Each number is 128 + 32 x the weight over its row's rms, rounded and kept within 0 to 255. Layers, rows and columns count from 0. The size above them is the row's rms in percent of the matrix's.

# layer 5 MLP down (transposed), 1024x256, rms 0.0959, rows 980-992, columns 128-255
size [101 102 108 108  89 101 103 105  99 100  99  92  95]
[[131 158 189 135 159 142 174 143 127 141 170 142 199 131 176 107 121 139 130 140 106 146 145  62 109  82  48 118  93 141 180 174 146 177 126 142 151 120 124 119  85 154 119 145 160 105  61 105 101 104 147  77 152 138 147 100  73 125 122  89 129 161 142 112 172  63  86 171  77 154  91 117 123  76 146 140 180 153 111 155 204 107  73 141 123 107  83 120 131  86 137 113 107 113 102 101 128 121  91 139 127 127 112 123 107 139 112 143 142 135 129 130 123  55 152 142  81 108 142  85  99 161 137 156  99  86 188  91]
 [130 150 186 132 106 115 140 107 134 129  81 107 108 152 110 104 118  94  97 155 116  82 140 110 103 117 126 203 151 119  91 111 133 134 133 148 140 117 166 153 155 128 116 142  92 118 102  81 114 151  92 148 105 166 158 123 179 138  86 148 103 115 164 146 143 154 143 198 130 151 161 135  57 150 135 117 156 136 129 101 158 138 143 113 184 170 140  84 121 117 138 181 127 102 176 186 161 177 120 215 119  99 154 148 180 116 139 196 146 116 160  82 122  97 154 187 127 157 147 170 116 121 111 131 102  98 108 123]
 [ 77 150 105  77 141 115 118 147 162 125 152 110 112 124 124 108 116 145 133 164 120 149  79 169 165 139 107 126 113 103 136 156 185 114 109  30 140 141 111 155 145 128 165 101 165 120 179 143 170 122 185 124 104 146 152 153 127 108 152 173 117  93 150  45  92 109 151 120 115 144  42 159 142 168 113 174 190 183 119 164 161 142 137 201 100 153 105 201 120  80 159 157 104 140 104 143  94  89 186 117 175  88 102 161  99 107 180 121 183 161 140 140  98 118 161 108  62 147  57 130  71 104 108 120 143  96 127 119]
 [101  78 218 127 154 107 109 128 101  93 123  89 121  97  86  96 119 142  76 136 188 175 216 195 136 111 127 112 133  96 137 164 165 178 104 149 171  70 112  99 161 123 158 138 118 113 180 191 109 121 130 110 120  38  89  86 158  39 150 148 123  85 128 114 104 153 115 126 134 105 176 153 121 155 126 119 140 137  97 148 126 183 130 154 101  53 178 137 114 131 110 117 127 102 118  83 170 136  96  85 133 108 190  93 141 147 140  84 124 127 164  86 142 127 166 100 146 148 180 144  86 119  80  96 144 106  56 139]
 [ 98  75 180 126  80 100 174 127 116 146 114   0 135 130 123 101 125 102 129 131 116  78 110  98 108 126  78 134 111 131 103 116  99 127  84 130 168 113 162 144 156  80 151 147  98 117 130 108 113 168 130 101 138 169 107 157 133 131 110 125 162 124 151  82 156 194  29 166 139  91 138 153 128 109 129 131 145 116 116 140 137 101 145 174 136 148 107  82 165 116 111  76 145 123 130  92 130 135 163 130 144 140 109 101 150 184 154  58 134 134  84 134 149 158 106 121  90 111 113 167 109 147 122 123 125 156  65 153]
 [129 115  50 108  79 109 171  86 115 106 156 146 161 163 144  93 174 126 122 115 113 150 134 158 150 157 102 103 151 172 105 142 148 157 113  94 153 102  61 114 158 107 159 134 165 124 136 142  70 154  93 153 125 113 134 105 206  83 153 157  58  87 131 210 139 132 172 150 117 137  71 123 113 132 108 131  79 106 107  92  92  89 141 113 176 146 104 182 134 180 185 109 113 119 118  93 124 161 177 122  38 169 190 111 151 190  74 111 116  89 129  77 155 172 142 109 133 136 150 115  81 176 140 133 129 137  82 151]
 [145  61 131 148 111  74  76 130 141  97 166 119 124 104 170 181 137  77 155  90  63 127 105 110 105 171 141 186 164 103 127 111 136 100 142 177 156  55 130 157 147  83  96 140 110 166 119  47 142 138 157 135 108 131  80 129 126 120 122 145 112 139 135  89 130  88 150 116 198 195 117 164 141  96 133 175  65 122  49 130 147 152 111 159 183  85  94 102 102 182 100 179 139  88 116 129  79  81  97 172 175 122 136 143 125 124  46 117 176 110 137 166 103 156 148 131 108 117  94 161  99 120 109 147 178 133 133  21]
 [ 90 110  98 146 143 124 165  92 143 139 115  58 198  87 184 109 149 136 194 107 131 177  84 122 174 106 144 162 170 162 146  97 136 167  95 104 153 137 197 135 135 128 188 162 115 139 164  71  99 109 124 148 187 158 143 143  81 106  87 135 127 168 133  94 108  99 137 151 173 144 110 134  79 101 108 120  89  70 125 147 111 117 136 109  71 102 109 145 164 130 151 162 160 108 110 155 102 118 126 166  80 170 176 119 175 158 122  96 137 161 135 102 173 116 107 156  97 140  64 112 114 143 142 180  77 190 116 122]
 [149 105 124 112 113 118 134 108 121  77 149  96 105  88 116 105 123 155 132 126 184 108 161 108 134 113 151 148  85 127 125 137 100 143  98  98 115 138  96 162 125 133  97 128 123  81  87 105 146 140 160 128 144  81 120  69 165 173 177 143  90 126  79 128 116 172 114 123 134 172  82  98 118 157 132 170  99 143  97 101 111 108  68 174 110 147 218 225 153 173 107 125  81 123 112 154 128  71  91 143 116 106 110 118 113 160 224 105 113 141  95 120 159 126 146 156  60  86 120 191 168 161  95 156  71 118 162 159]
 [107 107 207 202 185  96 123 142 125 124 150 115  96 117 144 102 166 159  97 123 108 103 135  99 100 148 110 161 122 105 168 210 180 146  60 141 168 105 115  92 132 121 112  94 191 172  93 170  92  73 128 148 180 155  60 173 182  52 128 166 129 119 108 178 202 133 148  90 177 130 138 113 113 146 144 115 193  93 148 113 129 183 160 131 111  73 149 170 126 141  60 138  96 112  98 162 149 145 156 153  85 160  93 116  91 181 114 127 119 132 126 146 128 172 101 128 171 172 129 135 150 149  66 138 136  94 151 174]
 [102 134 118 158 131 102 122 149 149 134 101 131 101 120 162  71 101 160 191  94 152 137 102  64 121  95 124 195 126  98 124 179 176  59 170 159 143 178 131 157 116 132 139  99 164 117 135 147 176  94 194  47  80 194 145 131  80 106 132 140 144 149  91 118 104  92 103  94 193 145 125 121 153 112 135 112 137 137  97 181 105 181  85 117  29 120 161 134 125  89  91 182 182 123 172 138 128 159 100 183  89 161 162 165 133 138 109 109 166 169 146 134 117  76 108  92 132 158 115 124 147 117 139 162 175 184  76 109]
 [183 117 145 146  44 144 143  64 165 120 174  67 132 155  68 131 159 148  69 130 114 137  99 144 151  66 115 103 207 121 164 166 127 158  88 174 106  92 148 150 106 147 153 135 102 112 130 131  64 123 161  76 165 189 106  88 140 132 134 147 137 123 122 124 118 176 163 178 134 127 124 120 141 136  88 122 143 149 155 109 149  79 122 137 153 152 172 128 202 174 138 171 122 153 152 107  92  76 116 149 124 121 116 134 144 108 105 127 111  91 124 146 122 146 108  97 121  64  90 100 140  97  96 134 129 150 150 119]
 [106  99  97 142  61 134 177  45 139 131 167  62 158 142 141 112 101 162 131  87 107 155 118 117 123  95 170  85  94 154  96 142 131  37 145 164 103  62 112 102 108 184 121 113  76 172  96 126 164 141 142 130  86 171  69 114  90 113 128  95 115 156 140  98 132 152 144 138 105 110  80  90 204 167 130 168 104 108 222 121  83  91 160 147 161  88 178 187 149 189 137 124 107 126 139 175  66 143 101 173 139 173  99  99 157 132  98 136 127 185 143 160 100 106  90 123 169 126 100 121 122 104  99 112 120 145 132 147]]
# layer 5 MLP up, 1024x256, rms 0.267, rows 981-992, columns 128-255
size [ 98 110 106  75  99  99 108  92  93  96  95 102]
[[131 123 126 176 119 130 179 174  54 179  99 155 149  79 134  63 122  95 158 130 153 172 108 168 179 180 134 198 164 126 151 113 103 178 125  85 114 169 137 128 138 161 140 150 121  89  80 107 142 138  20 196  95 121 158 169 111 138 106 181 162 158  88 101  84 169 111 153 168 103 130 105 162 119 127 179 135 147  77 119 130 118 147 133 107 146 178 118 107 130 119 114 122 103 122 151 125  84  98 137 143 113 186 140  82 160 182 122 162  92 126 120 117 139 165 114 124 128 104 188 167 153 122 177 128 139 101  86]
 [136 159 130 200 163 147  86 185 125 131 210  75 186 143 128 177  79 107  97  97 116 108 160 148 109 155  82 203 127 124 153 134 136 167 198 120 145  65 138 151 182 142  94  85 189 148 130 117 194 109  88 133  77 123 169 167 150 132 102 148  84  95 140 125 157 156 119 119 123 122 118 144 121 100 139 130 154  97 176 164 140 138 145 159 111 120 184 132 145 107 152 185  99 123 144 144 142  64 111 108 153 128 191 146 139 172  82  80 107 146 140 118 142 109 113 147 145 147 146  89 148 179 115  64 188  73 163 129]
 [130  48 198 134  95  81 164 118  85  98 173 115 198 104 172  86 125 123 139 151 139 110 119 173 105 147 167 194 101 110 152 107 103 109  67 155  92 162 170 192 139 119 189 199 146  97  89 185 145 115 144 159 105 112 188 137 119 119  62 189  76 120 100 113 125 125 139 125  95 142 127  98 122 139 145 103  97 186 166 122 121 135 119 106 166 164 122 140 165 121 139 147 112  99 144 128 107 135 175 142 127  61 130 137 138 134 105 143 104  73  88 102  99 140 125 106 115 171 102 181  81 114 145 123  73 160 173 163]
 [115 188 150 123 169  91 148 175 110 105 117 106 197 160  91 201  67 149 120 109 147 105 110  96  96 155 145 120 171 124 103  67 144 161 115 124 139 155 152 139 128 134 191 165  73 119 162 133 123 168 190  78 196 199  97 151 145 192 121 139 152 110  89 117 123 109  96 156 116 146 117 101 110 150 146  60 174  78  95 103 117 108 148 135 122 125 100 123 179 152 108 101 112 108 125 124  95 108 114  94 128 157 141 141 104 134  51 120  92 173 126 160 142 127 151 121  10 100 181 130 106 115 117 131 131 140  57 111]
 [147  57 151 123  97 145 140 151 120 125 172 118 130 170 114 145  90 128 116 124 134  60 134 138 158  95 117 120 143 117 198 158  92 132  82 105  94 114 161 143  82  86 165 120 106 107 146  95 102 104 122 183 141  88  96 139 180  91  66 102  97 138 104  94 116 160 196 145 118 168 138 181 140 184 182 123 149 110 147  84 143 122 164 126 153 123 116 116 126 160  98 150 122  87 117 126 104 137 141 179 164 112  81 129 140  86 158 180  89 118 120 104  84 129 105  61 145  91 163 135  69 144 161 119 109 129 126 112]
 [157 195 105  54 111 106 133 177  75 143 127 141 132 123  97 175  74 106 125 141 152  89 149 122 151 120 113 184 161  80 121 146  76 144 150 145 161 109 141 160  87  81  91 110 170 132 165 116 123 167 117 162 145 106  93 126 146 124 118 155 178 154 147 112  71 103 139 212 140 111 156  88 124 111 114  75 150  85 140 126 140 150 167 116 204 145 162 102 120 114 116 145 139 180  85 125 156  56 164 187 133  95 120 124 123 139 136 196 162 164 144  83 137 130 115 114 147 140 129 153 122  72 104 163 135 159 154 117]
 [168 114 172  96 146  92 125  90 126 138 155 165  87 146 137 192 121  58 154 101 196  59  93 118  92  97 159 171 139  91  57 166 171 167 177 143 138 135 111 137 233 128 139 137 185 169 102 135 108 109  69 101 154 103 131 157 141 147 166 136 123 114 148 161 162 136 134 151 151 128 134 101 128 153  91 143 182 115 122 151 138 117 152 118 155 104 122 148 145  42  93 190 117 128 125 127 127 153 144  88 122  63 169 130 123 195  95 129 152 187 119 122 142 209 113 166  98 151 133 109  79 182  94  88  85 130 143 121]
 [142 157 135  85 166 161 165 173 150 140 138 141 147 145  96 143 115 140 114 121 137 102  64 109 125  80  69  98  97 129  77 114 160  32  94  97 108  82 121  93 123 151 142 156  70  98 129 150 172 138 162 118 191 112 158  23 172 115 139 211 159 109  83 139 139 126 130 108 166 105 143 107 143  74  91 112 116 117 117 129 128 149 146  92 107 116 148 126 156 150 108 134 204 127 129 150 224 142 179 175 144 177 144 111 144 139 109 160 162  50 165 178 180 107 112 104  93 169 165 155  89 173 121 140 154 163 136 153]
 [117 161 133 132 120 139 150 217 154 154  87 164 136 152 164  84 111 114 126 131  82 171 141  52 133 136 148 109 129 129 175 124 156 128 204 120 164 122 137 114 131 176  93  90 108 129 128 136 121 155 178 144 117  91 158 139 164 134 175 105 117 181  90 172 113 106 148 130  97 135  78 142  83  87 148 179 165 157  93 197  82  87 107 117 177 122 124  51  98 162 143 119 121 152 143 155 144 186 126 161 177 151 101  76 171 132 181 159 116 127 109 137  97 171 145 155 102 179 171 137 120 118  66  94 146 128 111 152]
 [180 116  97 114 151 102 150 121 121 162 182 104 164  48 124 127 140 160 134 127 126 148 142 132 121 143 139 159 126 123 114  88  97  64 142 143  87 127 213 144 129 129 180  98 139 164  52 132  60  95 101 115 152  45 144 145 226 138 146 126  86 158  96 154 101 164 171 117  42 168 156 121 156  87 112 128 170 174 106 169 122  81 147 138  58 143 160 155 128 173 152 126 128 108 100 167 139 130  91 134 130 159 161 139 104 142  85 115 157 113 108  97 132 120 126 122 148 110 165  76 135 170  84 112 100 158 101  92]
 [102 130 133 104 166 118  99 147 173 112 149 134 163 110 143 105 123 112 164 121  83  88 192 151 107 139 171 111  69 106 103  79 133  97 146  93 104 141 180 117 106 121 161 137 138  53 135 141 155 152 104 168 126 109  94  97  90 131  85 120 159 125  81 150  69 109 127  94 142  95  55 172 148 117 207 128 131  84 149 140 118 154 106 159 112 107  60 114  95 146 133 113 129  98 109 120 173  99 160 161 140 142 134 150 100 133 173 168  84 143 139 138 100 100  76 129 158 129 105 120 121 172 157 138 184  93 112 109]
 [101 111 153  60 125  83  92 139 108 120  64 158 130 101  88 152  67  96 129 104 151  68 139 159 129 113 154 112 158 117 136  94 141 133 210 117 141 143 116 174 167 139 100  85 135 140 153  92 111 133  86 136 158 154 111 137 179 114 179 125 143  92 108 116  57  44 150  84  98 117 160 187 114 127 133 123  61 182 143 109 128 158 149 139 111 139  94 103 143 100 106 142 115 133 130 136 114  85 108 113 189 113 159 159 124 122 158 128 178 185 130 133 152 127 134 160 122 172 176 166 128 102 188 161 162 114  87 135]]